Weights of a small GPT-style language model, trained from scratch on English Wikipedia: 9 heads of 64.
Each number is 128 + 24 x the weight over the matrix's rms, rounded and kept within 0 to 255. Layers, rows and columns count from 0. Numbers have three digits each.

# down: layer 6 MLP down (transposed), 2304x576, rms 0.0176, rows 1054-1143, columns 288-359
# up: layer 6 MLP up, 2304x576, rms 0.0303, rows 1055-1144, columns 288-359
down1054:164139090108115118138108166136100122162159140130137153130139129054132105145126086144131165137084131153119173113188082103098111120124134085108137115128125128146149129140168140153080138110117153139131138108126112110141
up1055:128130123122105082103132132150113157137128176164191119079115124123133134119149095125108103123141115122141132145096089095093109128114066103106130124119119136110131125126121143093153127148117109125115129106149172126162
down1055:123107179096087144145160105123092125122112110127117111171150117133137106159157142121129095133112132080181091162127145136153135099159111143144127142103101122078129146115123130176184123106140132154104121173137167145165
up1056:187106124182131121109137098130138143134112148128096105154124142138126105112132123122105149165127127160153152076054134105117147103131081153112058169086183132125121146148091119152108118137176112158124120137139113149119
down1056:140115111087144117130134145138128151123139126094132076115119094168152190104125162167141145106119142134104171146102103188126113083156139142144087094113131114115137118118134161152119124120146141135127096119132115138113
up1057:137123102141112124095140149093157113133092117116132135144123106174113121136191133140128098132125136089129155104121117112131097103173140153094112111108169112142068162157131080157107115099141065086181147107099131207140
down1057:131121139132119150146094110158114138118177141134154133139106129109142099102135104154163154125121125148117096158124146102125176121159114118153161113147128156112112102111058156131146147142144185158088134142134134107120
up1058:154111126142131112138151146137132139173122143173161096180114130128140143119100101083132138090113145113105141109145153118149140133151119103136152120141100142152139106136106120111159184116105097120127117130110078093155
down1058:113105094115121183114139138158124112131146150132113098147121120105145097090096114121134168158158163102133137090118120126138140157128142113122122120153119091148134089101119140094117128133122101115132164135162115102181
up1059:171078150104114113152095141121103117132154170127139123112158103145119127115142077103151089149142126124086118104140088162121130104126087141173106150112151101105128109109114134095121111113069127107134105143111144133093
down1059:179137169112154128141110109155088125104149145116149111159142102108131161154114117120100096154138107123106082133156064097139139186160114061176131096115152112145166129075056154105146159137110131143105132101106081098163
up1060:194146103122067080080120133138109125153095141150134145171132160147139137176119145089126142103147170110180108083081125159113166108159160107114080104159105122126112105133151132086120113159152130137124099140156136126133
down1060:231122118165077137077151124160116197117141149083086101121145142153099090137148170114121106176158173129118146121100126162148133147142149134128144169129127157138098122121129174105137088186103079150157088134133090135136
up1061:137144139092124086125133119148134141134109182122090109149144149111104136120120114117123140143097127142124135111137124090106157120141098104134130123121148103131175070095138121119084191149098126106130147099124111075152
down1061:157145145134116135121104119117128104140154097144128158133147164128131121125136109125111092138139128092146156093094128134192100126120173120112116125121140147140108138138118135088172085115085145123125164157086164099099
up1062:116160137118140152088137144141156140122138107150121117136114134106127098096110140139156116116096151090127163145157131152160128140158158147131080128106130106111129095085170094132082159105139165121106099082113139163140
down1062:177076169136122183132118126100120123096125124090141114123099136088111116107140149130112109157133124135131159122160149163127102148109127149098139139133099121175114110151088124112140123099130134108118136120123093154068
up1063:144088158084098166148139131182088099146113129166126142097147123112135165124161091125157142112136094059113114144130147138151133161119135138128110132123180129130121115110164102112137093146150131088156148095145139109110
down1063:129149140127101106099163094105147134154171155129094137141117120124115125153123111113131147126154108163135132117112131145132119132153107121176117129107115090128116117123107173160071151132139073146125125131158145157138
up1064:137131080183135082137095156132106105132168127118163084127140166071121132169176121130132153139148101107127146105137126129135191113120136086097107125123116126104124099163150105139136146160101118180118160074108181126070
down1064:129102096190136136124126053138123089096127148099140107168105107109141136155150155155158148123156103096167097116129121127161164142170121130128100139113152118146134143134108072129098152120128154111174086126098135152179
up1065:125109128112092125132112120167103075143122067124121109081156107082141171138112119125123172162165083101107128139091121136140107124098165120100127091121157094086077091125130096157118123119104138130092112115119134127094
down1065:113112100099148114127140087129139150148149180106129141124118150151132117148148159111117072134130132160110120143126131112095131121175111167152139133153153134106174131078123126087145132143154103159117143109132105164123
up1066:142159129134156139134130143099141139154147157141093088157128209140147182151170143100149112159124136117121109138084114114082143131103178106126126135147171122098114137152165114102112159098078123089173138141150120173183
down1066:142131136135109118083142126127101128147109135119151116108149154146136130140130106101142106135145123145069144111121172092143108145135132129082122124139131107103096116114106128096118123158122106107156185120126111137141
up1067:131080118125128126105095114086114120142082122166152143146137144144187146124152130113174112148169124082109145109138125106141171122127133131133116108139108108184153140153149161130203134130157112149138151100100123129103
down1067:123122158154128128128111140126128120116129141109153121135140143123109117116132131117114146130127104119123112108112146093125124143106121121145140103121174144152132140107173144164115116155111126093111153128157121132155
up1068:109163065166127171116138107102120139124126103139111127142128183147161125174136137127109153139120111113140132116101107158097149103157130114132133113139111125125148155126180123121117126127161147127118132124121146150139
down1068:144103150056141113127123105155091141126142110138146133126089092163119113142135136102130086100130149125121098122111140112145120110106115097084151161147153124129111139085097155122148124137112139132099166118125120143128
up1069:096121141147131158113112142149085115159089136124091126119154172150119155120132146182173115098154118075116161113118146089130151156108133095095087114118142100172101135121124126153152134113164104132092171147117112120128
down1069:175113109145110105107146111123109126113192109150137111130085167137133098129126135096118143135079103105120082091117134193062160116147137154127157106126163111143109140130125161145170173113124097153174118107122177174152
up1070:111122159153125107142145092121165168103125145131125079119131157125132113131144112146163114149106142112092130135095124143120125175150121104127086113167117117130132136112083098127093129144124107136133168153091175158125
down1070:117115079126118136133133138097127135149196110097144150157153168117116098084105110131105133123120144102136120129139126143140124125141100131129158153058174160145106165140090098116125138066145140144145141110088095156076
up1071:134099124111125094116128138110120084117111095111106103080187154119156131077119075137134105145165151173109149079144090126130113127096124170136143126156174186147167101105088141114136088136131118091113068123138122140127
down1071:126125094142127127125115126115120115113153112096162145122123167109104139102102106126081137106157122137099108165116146165139139181110160144094135107113096147171116146148114096135132128141151163112139129128128112132105
up1072:102101091142155127143100129137096102128126126120139119146154134115219107098104091154113187161165142160131148128091162081134142091103122119140061095094141109135141135100134139126093112150091136135141124126120149151149
down1072:136169132099154124115138156139140111067110116127167133131117127137133144071116135140113099132095089117102083156159089096098138112151117146142204126131093175128170104124107107125142098126120156168076136152137098128122
up1073:096120148084161120119134143174185144107129125140125101060132122191141136110078167116149129126138104111146093123089129123126099123145082108138109141101135115117132078135136120106147202192122112102142181099118147118113
down1073:107135133126132140121124125104128130147135121147124130117110143098117108171117152143121141128133145153136085150128092172108127121107155165124117109148115162083106107146143175127163118118165117139135095124120112109148
up1074:098144097121141127084126139104114123104110108118127105121165132114121107112142146126125143181147150050147140128114126123133110095129136114135116145134140137199149131145190131112138124123128078084132160073104150122133
down1074:152168150112178080132120120157117118150139156143140146163092136144111153119143117166107136170112161157132165103145139071132112147135120111097165161090106095113102106111139126150118183129134127095149127147163124114135
up1075:121136137193143064145082153099138126138124118134095134151114134127188125149167132112144168146144155093155163130140108116135110121144152160127123078126120097129148122152109129113149162146134144103147131138141123167128
down1075:139129134111181107113112100170156107089128088122109100118149128139149106149095146123114131106128149123134121132171157194135139189105119107175097140114123134154110143140145115157140135116142147112131151154148154132113
up1076:124093103141085120159146135133103124127140095095143136144144143133125107151086105084130124111102135158138133127097107136162147115158084113137075103117113124115116071145124127155102134121098094160146120121136167128131
down1076:105121156118132118124123202151101192132101145103102137125139104133116088136144092150129095151111141061144129175148109136112119116105157137101147115121152122160163090141135126144138139081123088092148125126140100085140
up1077:109067126104108146143139136125140082146125159149122136118147117152133139104155144122115129128106132122094113132095103117106117142153134113111148124128069151135172092140113159129145163156132121133132094119133165129112
down1077:117148100130126137090138153114118119119160147116136115156131087143125125120142106119121125085154109137109087086118102132155092134127137099149116125143135122162105135083073165135115162138180150160092157127155155130121
up1078:112102148114124155095128131145139146129124178160127084140129177089167156141144086124131166132130154156093152133082135157124122124104113128170157113144166133114108111152086127086110140123143102110153118136142126081143
down1078:123102169158124148163105132120142142133098120102125107137090056139104136107156142156126101130083170102143117147153147150171153131146137127157113121182064145135098098089134166114162130131114133100136158151157168115144
up1079:164070115125101127136118142138098137144083130106147122126134135132113112105161121120088160108098125095146117081132128151148142138125101098182125142081139140142157090130087138122150107119105131148132164168120119145113
down1079:155155137148139128086158123129133109132165120151107137140177102125145146137131154139156127128132147150114097155116157088095107126136124138106106131123143119143151141119127119161133144112146107113111159120113157120111
up1080:112155108106128122138101115112129136117137120117118123113143145130141146119179123107151111129122126088123140130126167159107130133172094144129120140135148099143117104190114096083096163126128112147106143177095088145071
down1080:109125140107128156124115122115136092135097126113145108075130117137096111104140179158090120086152134117121135162132129119141121124131175135123125100077131187088103122135157154147141156136119104121127095113123142117084
up1081:103104099121149145125073155147132167063139110140160103129157134078154158134080131190150143137122161120118136135098139136127146146076114126135129104146103131150115132157117065097110124103190138102120156139123106117131
down1081:172124180129129147128148103119117100104149152138105152099163138156146155143171135140133065215111138124120085109084080153117139090142148123133113182109164186147116138137119114133163079121108146138095109098177127129093
up1082:114129159139082123113062146142155106081119145167136106051163151100117123127151101119122106121132131132140116118103116108140111172095162138197125101078134092139097103120127175142132125122127132119158152144159120172075
down1082:118120142148128126092133126144130130148135145103126100113103127140137141099139124123115142178125117103140091161170145125124132109125112138140131138129103144154161095104090108162143149141167140117135117133080156119118
up1083:132138109154114116116136127147130144127120168158103114128141143157133118134125136160100125135113118144098146102106100109092128124126112153144110147152142104110169132126108125140101180096139158123123147071082133127127
down1083:106145120154127092139085138134162126084187141099117124144128145090148131104130135136111141163098110063149111137118128117175148154146147161153138107136150126193105099151120096104119131138099119183116132145125076071119
up1084:114128103106158129098099165089133115130130137119121105086131166142156120120119098105107082129105153103115134097131133122138183151142137128127157136096144131130107101167155135146141083117149146156115142144110119142130
down1084:154131108153085162113157117145091105128148095128141130113115079100114128113123111148109140156134114114123146106144096102144093162164119151128149114128133128105152144110098140106132177103131094095119160107133099158124
up1085:129139128117171128091085114146150126120138122135149123119109166113145096136150135128136104114169147149118157084141143135175097079110128117112093118126104128144131138141108091182140113125144116148126142138114131145118
down1085:183138136146097130111110123121143143122150128131121122091120158129147136104143126122118121123117125139123096191118152115119138125084127125141155106127114148107103106122089118121134148085151123161101141127131153114132
up1086:090122133122142140120117189158111110145123139124172097113196122122157145107117110120152120147125152092182111111146148133110105141146093120137082144124133123104086096137126042100112122120129121151118126133159158126123
down1086:106137159161174134132149163160118114112106145097093096091132120173135144104083096110153129086097124164101094152087131158132098132113153143141146118130084072108130130138104132108164114167128134152117100109170122119094
up1087:123125145174099157141151118100139146125114189143147100151135121134214115123144130088125172173127130117150141088082117101102115115092112099141101154113145075125145124139135111103129135091141123147150150088128139108084
down1087:104115133126125150127160142131109132124139124078103119121153135130147079130147141181127139105132129148130104116132119126173142134160110145161120122156144119117136138115155126132132112115124105137131121120141152149087
up1088:141106101146104144066137124160111140171119129109153069057154145119142104102145104105137151115169150076134152071098121081151135118137134126143117145134157143102160054165098136135172141144173112112084150124124134129114
down1088:151091127139116102126134116150106139136120117126148079095155140124128136098141137114117152140116116130114132151125120112147153145146134139144140149105123118134117131105111131132146139149161117137105156124112169124097
up1089:109140113135133080109121093130099101143117168129115153146152099100142140099120087142125183159126140116123153094075127139135149098137095132116124137110112078142128109095135109107144103135129108125138167111130107112110
down1089:121137127136127128108146103143132110136100128126118123142109137150103158119119108118146150136133152136147191129119131128152153147104122107109114135154152094143122122157152128093124126125114125128182099113140120105145
up1090:095099111145138113081088118109138155104098140123110108084154146109144133138175091110137122134161182128125157163106111122078155139172145118115083136136121127123168147158119087121118120152136084126153146124055144140148
down1090:084115115131131116144104103135127118148141144120142098105096150092083163153125089132162144138165132117128146133137113127076168115137148108084122089138139136133113111118160137122126122119104095080149139119122140130127
up1091:139144135140149128127124105151151138110121114092127092132127138166184141174143117163157091156149105120139118108102167123139144157176100068160108150087114129147114123141140084159096121144147126113190170123137089149107
down1091:113125126108141121128110151124139106161153153128171099107119138097147148122151103125134120108099107138148160167147091110133096102164130161117102123122111090142123165101107149097113158120143154106129118139147146159111
up1092:122121090111117116117138153176138168152125134134142110176163156132116121147151094115169137128154152143139121119103093144102147161105089067147156123142125169143103124093169103130109089162125070111132139147098107093086
down1092:135152144083147086083082134085108120050163146167134144111129109148141127144133145134179132139162127114075157113125102132090128096146138114128109163140116169092149147150141118135097163141119157177119145080097108116145
up1093:097140128154143145102127129141167114081147124115135070092126127142121122108090129091130128140116121117189100127084128189181104160131167100138125169092158087170088106133147125130171112143121155128188163125092108132099
down1093:134142115115095146139130144116086150108151121112140112124137106113124066138080150130095140133114135125145114154123163131160141161114106172137170168105120158114073082099071127106145147141166170146123165156153124128129
up1094:151111143172136111150134092092147142145132110109150114123134160106109172105136126113109153119107178093093107138129125101125101148148147104126116128115185117113165145150137118123071130149135091134118097094091106124110
down1094:167134154115120151088126154131124149136112150152134151127113116118121161106111118146094119155143115172128122109113158120159114098133093110114114102121077130130135135105120120130144156146107110158133168130143123176125
up1095:146144138108143160124125139124099092156112139161117121123131131149171176114128122111134152168117138091104151097139110109103141108165111115120119164140186091157094114144115107156163166155130132117177175145139139144175
down1095:157101111142112111113133127118185179213170127107135130099104147162091088092103184139183105094106122193151135135073115113148141135146146114095150101173144118110098174117128160100181104075168125096127141091144126085133
up1096:118118095119109073103152124169081131120076147131126099149142110137108064133159078109131146181156145153115160114140110122130147084143140084161094114124134157147154117127124130102071158132146139146136119134151077142144
down1096:104131100132112143138138114148120115165149140170149158121140146130145165087150155131154106134149119088188121151150123142097101145134153137109163151118137136103087133123169136133113139113103138127140103162105154105089
up1097:139111114137097152131126110103071132149120152116121107139159154176162096131132112122111130130184109096141109086184107158144153099145126123098121098136115131111155118148093142143140129112130072140128150155125084132088
down1097:105119125123138108163118157116120142103107147125085143110146066123137149165087125144121121144131101147108095121111130098127074142132094115142132110173176119147142119110122114085109138145155165113118149107118137175145
up1098:107144115126171140130054128087106145121150104130152128154152150135166112095101108096154113117128105079132131133129170123110148118143119118135138124150115088131123123140130134133175110127140147133149173139117148128155
down1098:149131107121118112087121128101107111121117120106109141132121110138122154154148150109142130142118123097118125157161133136147148107114165138139105142149178138086155108146133139109130148130108129112144117142129116153093
up1099:105094116121114148107097111135162110103128143163144146128132100127133108137120130126110139139136108113149155092133141099049125114146078119117094155189110138118154155156080107168120113121122111136163149128161157153123
down1099:132150118126104120127148098125132130115120123121147120127136154162172146118121092094103133113123146159120126099127128108119118143139154129127144155117107134100164132141114102113150122080139150090097141134136168123091
up1100:127138101125128109102155114137138125088115142121139110129136144178120129110118121095095115138137122134148107130116138108087121148142143066121128129069137143129086150096108103123119117093099144101089144088120102114122
down1100:140155166141084132129125108113094115133146107093113096109128098108131138159108138138129115134119130127152178143153115105102168179086104126121118122125087158072181138145135152137103158127105160122133146133104126086139
up1101:083126111147118122134134171144107093110108166145126121105140150088124129113134112112163160095101133104177155142110105133061133157125128111152133120108130105125071085141124130113128095132145123100142131120133113133136
down1101:120155139157128151155097148124131123172122102129113104136088090120137105134136145112150165102119105170074099068178089132083107139119121093143169162151131155132114166140159144167176089140153097138136141099118156138132
up1102:158138134134113177098116155153067097110092142130120098093122140115152100167172127116120145140108150126165103131129150119108107145124135136127141155159106102147164139133150154125135160134071146133115117131109073127158
down1102:149105153120120121156129105136138138103132113121139124137141134131128129135116109115125110127136125122122130124128128123120150163147135105141161122099136131133088153116097134120110140127124129158145094132127109114113
up1103:111144106163121110111105143193143132143089119145143122116132121112113122154116121124125166135162121173163146173146114149072116138095118162129131186111086110134141115119125101100129154131101111138124122138099130150123
down1103:131090173154111091119131127109084134117135134141122127104156130183140135135088132131140147131132114154163123127131115114137117157133110128148128110138085167116141091122112136077164114142142110162147113146128120130097
up1104:144110130141153079104095119178118099126133140136135145125124121155137171144091130119145148157119132152167104141127122125151145162133109077124186137106135072120129100114166123169104156105135109115120128149109139144054
down1104:119141122116169096110138098160080157116123178150144149146165116151144160128170158103141091121130153119133145137144143083152125147143137176139120112104083102176117085061105110126151117101118124117098122099151122128142
up1105:128068084139132126088158185158121146086145073101113099091140168127122111147129129152131124127148117132170114113098129125105113107132135081149132138124098155158095152122116110167153097124136128113141148103102121187155
down1105:153130116095162139122165099131116138165143194145134131175122138096132127136159160134150147143167158125142068131131163117120129080128104102076153103113105084103113103099139135161158130117142095108112143095170127095112
up1106:123126112094133128107101150127095125129124138141134117137149125077144147124152116142137113151111127135083135155131149124144148093126105107114077133150151122145139129138145107160122105122157124161135148086140155159098
down1106:111120146121122136139128144118101145124136132127111141099117097147156116127109133120087111128125108159138085128145102121145097132119138167116152088128127120160126141119124117161158137107118108157147115148124145134160
up1107:163100129177158141115151154127134123128104090146149152141164151139126095113143139095112103176119107117132182084091132110103097173136152167116143133172138128130147120110139130132137132145130149143142119121121182130116
down1107:175127141126152130110180132123121112121075123128122142101132134098105118137124130131109099155136149170106122160099147130169110114104127135160134145148121123080110119090124106095125147079145129150180093129134085108114
up1108:138123144167128073113107158177161174106129132152168129141133132132113127123112140105110132156117132169137121056100159125122140125098156092132125104128154091117059129097118092105127167104131138077197139095099170109101
down1108:126111153130113089151092130122147118147122160150057114148133130154144164144120096141085128086126126138144147123143123083164115146131102109181107090163113187181138151147173159115144131110124122086152118149119175121149
up1109:120115120118185152127134098153127087091157138159133107135127120195160095136143053107119116119146107147139138133136147153160138137156178132141129114126110146146134122131137123147118129138129167145104150126123091134113
down1109:142105129131136155131150126162105096118125135126139128164101168139140148132123093128123105080130104099114122104145132154125093124138130132126102113148149157123124108110113118136125148081130106128163108150140154137136
up1110:056199121119131080151092127096118153156118133189124110077113119144126181110120105125142138161189140142155147090138155158148169120117123082106116139123089164151083091169150086126171113147144128102151118144121160129113
down1110:129129093113143095175148136118153111106128133071126127115137108151133145105168122127148130146116114105191087139104130137128142122070187121161151134157106113102127169121110140118113112127125149081141120104161081128128
up1111:134105114177156130115110121158095106123105103155111143071142164192133111154164136142169120106120112128160145082128132138148134129132109104160133109092142095106103085099174135129136125158132096127110097137143164161095
down1111:162148079126126111090120118162090154111127123123133130115122120101125117157094104097172111125119154099087158129115184109119104058102114108141114136155127095138123141046131105118131111149105091110122119104131115124143
up1112:121140106154111111097123164135121125169115109153121111119144126149130144137106133147144131131156105115151147156145116113151153123186149094148158102143082135105191119141153132144152167106147094107171152131141118101120
down1112:119132112139132148115127108140144130110152131112106160112138103108139089159131128117131123093169109068148097109129133125156152132130113096138114152132141144136140096130150119147121124152116117149103127121142120102121
up1113:117088111068111153131125128100115131162141129132140097150156136135140146105134124095129156151099116119139127111094105147145112110127127147115156143101127134165123098107126153136146129166069111144208168084125138150075
down1113:148108107117127140125128165165136124127150158161118128108146121127127178108145138128088108119127114152155170122108136117117129108164130170150136131100128128143104156134099106103127145098097083146138065123167097163133
up1114:106127140164139140134112144153120108109092066134145116111153151127153143107110109096147141167130112140100108180125157147108130109095150113149103135139120105154158112118114144145100122155120120127137144067121165117085
down1114:099137133115095128095102104159108093136174147098110125115127095137118111140074134117155133128074111153088126136162106108107141131139180145154168139135126131147165154117147080156115087154111129165134154076086124146137
up1115:105107125122126123135131131115138085207090143149081136145115128142142169125134129123117125122141130166142117094132130168138121110162148129145095176112130146120110099109157130126149126143112122137148116118153137169105
down1115:114141157113129169181131160102103158134113125110143124108169149130145146129102117140132179137088149167144150148146123107159123125091137154139144124128141119131145099119123147129088125113119143138161130118167142081114
up1116:158104115145115092153167120133118098112097150100146145138132179114124120128121133123119124145172133093116152138104152120118142112133133103110105149130120138107132150139170174148121091076109124153157163101094099142088
down1116:163119155119090149127142132131169128121110084173120080139150101165137162112126103140086151135073123099133155112139158127118123135145139147135140150130126117139118088138111116141110138122143126140151130130132196127127
up1117:143125166142118126099140141152150142136083147134099144113133165145136098164133135114160142135122126090091147114136122112126122163162130123121149128105107139139159119151145108109105133128137124106165160093128082157128
down1117:110117113119149158129146130127098135140118129088114128164118109122132158108130149131166142137106130141139147133105126095134147142152112108123064154143125116145147091119123137120120127126127111100102163134135104114116
up1118:108129127109115104078051171142128117138142116152133122098125132098135154150125148072136160138123130119137138135092099129121111138157081138116129161119103124117121146163102132115192121121158140132149097134139117123116
down1118:118103106191157145174114092133125153125139087155114136186142163154138112151193101151156115153089126181155106137114090128081113140129129124113104139084126116120158119123113138127175163124107131103134180101154153111101
up1119:079146113105123131109107132103145161112108133119142161154147144167129135093102150113130139132127147142151130167110129118121108130125147118149103135112172155137161129125161087136126120100086124122108149107119158153142
down1119:162101172163114108123137111176106129110137118129120130127154134113125151092159160123073082125127148159149126128119128159124125139141158152119149151105106156130156131115076149116110132132126115185104115138167126135132
up1120:096080145170089146126119140113119093136127170181202152080201159113105117135164138107170097140144147137117178102146148107124156108142094125095132135131158096149141124088144137063137125124106159149139095089092168127147
down1120:118152091160095161118140134127107136126118076134122150172150132139101187103154104109063131207094117086148155098127093151162100163163114096105143149144162146157105122123108139097107161121103086117097138153200147144111
up1121:115104105153145096133141122154137147154125065156126142121135162108110140125153118147177091149145120129101152117078122118114158111141109124116115151111117085146118115107138131139103144127136101176119146134134105116110
down1121:114129151133124107119169129092145126154113131132100154100103116156123114162114104108077128144181123104119096138119106131117123136156130127076103141161089148092113166163156113129107106110133151130096121135137133135132
up1122:133134090152111148125114125131126136198097081112143151120159153133142134173133101145176142131102146110128143125134101182108177108134152129119119125105151126096096121116121145118164101157102122096097151110083121122118
down1122:127159164102133135143117120142150125121149148146131131145109123124122130124161104163159079109110162132100115161154132137114142090123135132140148110111152153156139163137133084144143133127146117159128131161170140106109
up1123:161140148126093085103112144117130132093151168115129158160145157111139133147110113125134126134129122107137164130116134142106137128122129137107077093099148155105124134192122157123099139138134126123153123126161111134120
down1123:146114115148140174114129148170123102111118179100142121147125128094122111154116088123121127119131122124139155144179138116128102171145144131122129122151175131128101128085139168091115168108078110101144126139148108140138
up1124:106147095149097083081078131125123063148099083162179085121099134167154164100139096088126086128125155108143122105125147114120135139175096160147131107156139141130063150135180076150139142143135136095135131187168119136105
down1124:126120059117130131108118148095168121144155126143105101167145139106114104143105139099139121107114145178161100155091114128148148166113158141156112111134131131136123104170142154167099187123111144118132136140143179131175
up1125:120132135161162113108126127130110131109125093172160077147123161146126123126127110165126138135182121137140149107150138136117117173148170128119147146108156162101131103122128102167136128155123104142175154124107085137104
down1125:130079132126159140133156146140156122105082086133115103178120121105153127150115139142131164077142134154113113143074131080171162097122138089102134113124112129131114152137160096160137109152124133118136147119108121143100
up1126:104119120083116106121122152155144142124136141100200102143146154129100132103106126070098113148185143117117129104138172093188140124127097102112094149122109153108109099159087136119122127125138122150132104104117138129124
down1126:134151149108108122115182133081171108123134148116147126119105148147126105117147159112134126130134102106075147084128130129115118118139146091120091089126157128110131109141140093108080138097148157151139117122131150146160
up1127:124103115138128123114101131124097137139083127096114161138171151103118157106139105122134158128111156137179132159133082111132112151167123130101121148144087162168155139137135131124129131153060141123138169126129113115137
down1127:150160110131137129094147124151144181131098159135117107101134090116148142140120145186160106152115161155133117108122150142080152106114139123118101136096148129131135114142115127126142163113122156114122101131094163104134
up1128:171125096125095093108150098138144126129145108143149135155122093119154119154118110145100127129137154133104164133093167147077093148165125098143147154151119135166166160146094101063147103112119122126101096116106150113108
down1128:122100122141124136118133081138102151126145061136115093102141128123136136094136124135155155139112103151198172118138094118152151109111141161151159102140137122179180121106127130128124135105081107126143095129093134134152
up1129:107134150158113107108112129169135146137130141133137089112135129152146155085131138124086098119123126113120098133153155127084138136159139131093071146138130116165107124145152132131147138132135119093123113120140158154132
down1129:155127115152157112166124128135130127136138151116131158137133106124137162111142146132148131122154173124142137118177106093149080119154077115155134133133154130105106110123154120133111149125115114114173117130141105140088
up1130:123090111142097105082124127149145137149111131138130135111114162133141151092098108114161136129133120117156152119100128129103141154174118087102086155160109129123065088122125113161143149154178135132172137090117135102139
down1130:127081120121117069146148134142127099130113112120113112109137086159108099145094124142127111129112141125135096128130120137141102120109146096151116133089147137144125130111090200128114113117146123123129191112111115154091
up1131:133142126107141097125123104090105107140083119130126120143157144152119164131179137104112080158213154130133158129112099127133098068153141031095108112100164118134091107144113100147142099155142142158175157149131135118099
down1131:153118153115100126178107101161138103159172092110162118134116114120104145128076126143154143086128139120139117124116163127110172119128103140135138140137133164172131136109112114160159112117141128145095111166151127115131
up1132:131131148138084096094141172148142085133085138138139120162132104147119139107127131083160125143122180095123111115107144125148141170163121140132097124169111121123154127122142103116143172125135120125133155114117125126154
down1132:152088135146130173123110106159130155096132146146138147095162134153141103134137134157094101124160138119140116129120129119134091151133117134118132162130141151148152138123151171113141101090116134143147111140115074123090
up1133:097135132110136099119086106144107104114126146140142085144108118173131124148127103150136111170152158125116151142120135120114125119158109086116129111100096101108137102155140166125120129140154121139138128170096132164132
down1133:158142164145143129115133119087123115137131143121110087144104094150111136136113116127136087152084106141127115122141115133159152105116116158169142114154108152134125112114095103123083113154130140130156132145150123129162
up1134:128117088101157092113142171142103075104126130121127105099206135161150170126147118132117110100103163123146118148090125125158123113133094129112107099162151127155141136177140139097136156055127126142098123125135121153132
down1134:139156123137120118166128111129112108174161096109119085129124110102119182094150137145126164123096135171123069127065127159143124101131124149126136130105133118112158119109152098116138145170151109137121162172150148154124
up1135:150125118115142109086075133171112141165097115137121109125107117152126135116125091141142191154102160115099107079097130062132105164139121173162119179078119138111129082159148141123184130133130134122109167137150132081137
down1135:120141159165077108109143101177112122100061093137091139136110136091156112152151112124104105105157082136177097148145091136120139142077131172124148129113102141090133098086104153163149144140108088173127118111154144123083
up1136:102110148125161111084120159109125119100124144129118145116113151117161138155142105196141151150133147062110180127142137137143097121138156146122113103105119113161116144138138139142114155136130164161122126123154131153106
down1136:108101117170152116118114149129120157136149135092149139119115112162131115106109112132115132142131099179144147126162153098138115130127118132140145107122132129140122072130079085146093105134134150158154126117156136155111
up1137:126144121122148088128108125116148158135101115108128111109135121145131073137140111123098148150117115098099116152119115094159116120122103094139104117078157141134113136138118093167115112135122109155137175145129158126121
down1137:122102130143105137114114188129129089124111102182069125128110118113174175130100134123155105115139126101114116137121080123132160124153135126157155148129138151152108105153122138109129133163125131139132143126152146092105
up1138:127165127096073076133092119119125121143135121136172116104128090142133131116137109142152118137120136114118104133114121087170141109154078126126123165123130097115121092089093119101088138119140138103116138090128137140105
down1138:146109119145159156129115153176142130137117114114149141081105135120153109121145114111147140146102119160147135088151145156148122088132123170129116110126151143098127094131137128112129132142123104118138153166139132152146
up1139:145144116150146152138144144137087131152165074138132144145104112092162141104150136147129117117142105111126126080143117130116100125127069126114109139115102153158104157147146103093151126097126133105101139101161154169144
down1139:165154127108073108119113133133113113130145163119120121131161154155150099132162128139152109121146130137142101148101109140149144080155155178139146143137145123149093172138139141145130147086100154136121100167101108114098
up1140:138122118136113126077151129142122124147161099099144127115110115101107090135135105134150124157133117091109127146122120131146126153155102131118170134085115128143134137142127099122113138106152069174138132122093125091129
down1140:106101144110137117130160147135150140124129140150125139121138127172116139142154151130113120112136148137124157103124134111117126153149133155087132135133090142115141129083150150122101149157129149103149129121127130165123
up1141:147091119072096112105124151111146113114151112127146085136166186128098142159163114082097116172104134165094161100145118071077155178136152114096137122119143074087109107025130123178093118122092184156142133116056138150127
down1141:167097108137120145102139098097147120104112116127149114177126152156130140107141132143103108110146109126093115109101181165112154122142117098141135131131127149120123148095061096148132177144116145127110136150138094165147
up1142:098144126120107146166118136134143131116153099108155119117137109122155141123107119120102135153127160143131131107120138072137152060087119114148077151131142141172102131102115115132135150119105106113122141150113159156127
down1142:111117127142159159104133141152135111172127173168192089096130148130098106122136135134126150103142150095100075156156127112083176126120164160131177057087134128149113121150146114161157129110153149118091088142107119114060
up1143:088119113156085084114125165140103127113127130137145135130117127136158199125116186115087131134139156124104125124152128146115176153135104087107095126153075168148120120083134178160174156172094093101129100109151137139151
down1143:062112129132164139101129101125107074106093132117124114106145129126120095138105137104122131171056115172135136127089129122122117111124116097143092167066169079165122093049109132113104097127128136136137129152116101133179
up1144:129118139142095120113120136099137149129140111100118122146167114156145161166178128147171110129106132098147164083149135126140118079141156058092080115124128104119141106098074050126095136132133125140132165134111213177159